config.toml
hidden_size = 128
intermediate_size = 512
norm = "rmsnorm"
norm_eps = 1e-06
rope_fraction = 1.0
qk_norm = false
tie_word_embeddings = false
parallel_block = false
init_std_o = 0.0
init_std_down = 0.0
warmup_steps = 200
max_seq_len = 128
max_steps = 3657
Each number is 200 + 40 x the weight over its row's rms, rounded and kept within 0 to 999. Layers, rows and columns count from 0. The size before them is the row's rms in percent of the matrix's.

# down: layer 2 MLP down (transposed), 512x128, rms 0.131, rows 443-462, columns 64-95
# up: layer 2 MLP up, 512x128, rms 0.147, rows 444-463, columns 64-95
down443,083,192,135,102,172,199,149,229,227,218,149,169,225,148,215,214,137,273,277,255,254,187,240,137,213,242,247,255,242,206,224,185,211
up444,102,280,181,169,241,201,186,253,141,164,240,161,202,171,226,195,143,215,206,199,132,206,269,239,205,220,149,162,192,190,128,206,186
down444,099,210,257,196,172,164,199,160,180,229,173,194,150,171,194,179,163,136,222,197,155,204,151,236,137,232,189,177,196,161,212,128,235
up445,087,140,221,256,168,161,191,226,256,233,149,202,230,109,224,165,213,225,201,162,205,190,177,210,171,167,187,116,207,285,238,211,209
down445,081,169,155,154,244,155,244,189,191,212,252,208,220,226,172,192,228,226,206,156,170,177,160,263,211,190,241,192,265,102,191,152,163
up446,074,215,177,186,262,260,188,266,218,223,78,212,213,153,232,181,226,109,191,245,143,173,137,243,263,148,219,204,207,181,190,164,177
down446,077,204,195,195,287,190,168,87,232,210,271,151,137,198,234,158,180,206,162,154,240,294,221,166,119,194,220,197,199,248,190,275,222
up447,109,188,183,246,139,223,130,207,276,192,264,161,248,206,235,145,248,226,211,159,137,236,145,176,147,197,253,302,140,172,147,236,222
down447,118,180,154,197,195,234,197,273,182,148,216,97,184,232,193,152,197,197,182,196,178,210,202,202,209,197,156,193,210,189,134,146,208
up448,101,204,198,187,308,199,170,222,276,207,182,171,203,198,171,233,149,205,233,165,192,173,187,307,222,146,187,192,204,263,149,200,162
down448,085,118,155,271,192,190,92,160,150,203,179,182,173,172,183,165,137,259,220,201,138,189,170,135,201,201,201,184,249,180,248,205,196
up449,104,233,229,181,193,184,174,245,260,232,126,131,249,235,145,226,199,173,152,227,224,149,163,123,169,203,223,171,227,237,206,227,160
down449,086,152,231,236,171,176,199,188,198,247,118,233,217,134,196,213,151,237,223,228,196,162,205,120,261,186,196,198,203,184,135,194,199
up450,106,215,175,222,117,131,205,192,245,279,214,229,188,227,196,145,134,210,141,200,199,134,220,164,217,245,201,150,270,207,273,209,253
down450,107,214,289,185,205,214,267,179,146,199,176,129,158,263,253,207,155,283,198,197,200,240,270,153,187,94,279,169,294,211,219,191,189
up451,105,209,116,227,160,183,211,214,193,169,255,234,198,240,216,187,210,213,278,195,239,207,144,179,219,182,208,190,236,254,217,204,277
down451,106,207,152,217,145,196,198,168,237,215,252,213,190,185,256,167,191,139,301,233,211,275,149,157,158,175,221,190,171,227,201,180,192
up452,090,215,189,185,286,100,277,191,184,209,188,144,168,110,252,293,259,196,196,186,213,196,180,181,201,187,101,170,219,236,202,204,156
down452,088,222,211,213,173,197,181,232,172,124,193,228,188,253,173,160,157,178,210,209,189,242,145,194,223,212,244,187,136,147,196,230,255
up453,104,221,190,259,241,175,239,275,190,160,146,187,151,191,206,191,149,211,213,214,162,179,185,181,167,130,233,170,222,201,253,189,245
down453,112,253,237,227,262,197,158,190,265,136,230,199,235,123,198,210,256,224,163,237,168,177,243,171,270,187,194,241,219,212,227,233,231
up454,095,228,127,111,232,165,150,250,196,147,202,252,253,182,254,221,199,264,252,220,183,280,140,186,206,156,168,252,230,257,214,165,199
down454,096,212,137,176,135,168,134,149,214,248,112,186,184,175,133,220,225,189,213,224,185,183,253,226,168,239,200,157,232,191,221,225,152
up455,106,165,187,157,235,214,163,243,214,234,194,180,245,291,204,187,216,148,216,224,188,230,148,283,164,208,210,225,175,212,197,166,264
down455,119,250,154,196,223,237,162,217,272,205,185,192,172,196,164,189,213,194,148,180,215,278,225,238,105,218,240,271,179,183,234,208,252
up456,070,211,162,198,216,234,254,210,297,211,212,172,114,169,184,186,170,174,227,155,174,245,271,192,188,189,159,188,238,165,173,200,205
down456,065,141,197,236,191,197,169,185,219,266,188,184,175,232,218,138,212,221,211,191,242,190,205,193,213,260,287,260,180,189,169,185,226
up457,100,299,200,156,197,156,189,237,228,186,222,209,196,144,234,122,216,192,210,268,122,231,224,275,190,208,214,236,200,216,192,276,166
down457,108,179,162,99,188,197,171,176,221,216,153,204,193,213,229,180,259,116,182,189,236,268,229,193,131,184,213,239,213,155,223,194,202
up458,105,229,223,237,269,200,181,223,154,156,211,190,241,273,110,143,198,227,107,216,240,179,208,206,199,203,215,238,207,276,223,221,242
down458,097,130,159,155,167,212,182,180,174,186,203,273,165,176,177,137,187,132,249,187,126,160,199,218,242,172,235,187,213,75,172,107,222
up459,111,268,228,247,187,176,241,223,228,295,243,177,235,201,99,157,125,261,228,192,173,174,218,185,168,182,193,159,242,192,220,158,241
down459,113,159,101,236,205,148,247,220,268,231,155,180,255,152,238,197,159,204,133,192,181,181,226,268,177,138,209,267,148,223,178,200,222
up460,109,208,153,160,196,276,159,260,229,158,176,190,238,155,225,163,221,189,212,255,215,241,255,267,192,194,173,171,260,203,187,219,192
down460,109,202,171,298,168,175,187,239,195,161,141,202,242,265,273,257,164,195,220,126,184,252,183,248,154,173,116,177,193,248,166,174,220
up461,115,191,210,214,190,216,253,166,203,217,220,223,285,227,153,177,154,193,220,177,200,229,116,225,156,220,152,227,191,268,173,147,137
down461,117,225,167,177,212,203,191,117,208,188,190,151,184,189,232,236,158,161,264,195,182,218,171,244,237,296,203,199,234,227,235,178,167
up462,117,118,231,226,226,249,261,167,240,264,218,178,179,205,182,178,224,194,153,133,228,188,191,188,214,215,241,219,207,218,227,173,222
down462,111,197,217,227,144,251,212,223,178,178,209,221,161,151,139,176,215,103,165,219,193,185,172,254,182,207,177,137,265,215,217,221,150
up463,112,175,157,211,191,218,128,238,253,152,164,150,141,189,221,172,219,117,225,221,144,255,142,199,176,121,175,221,142,188,183,232,199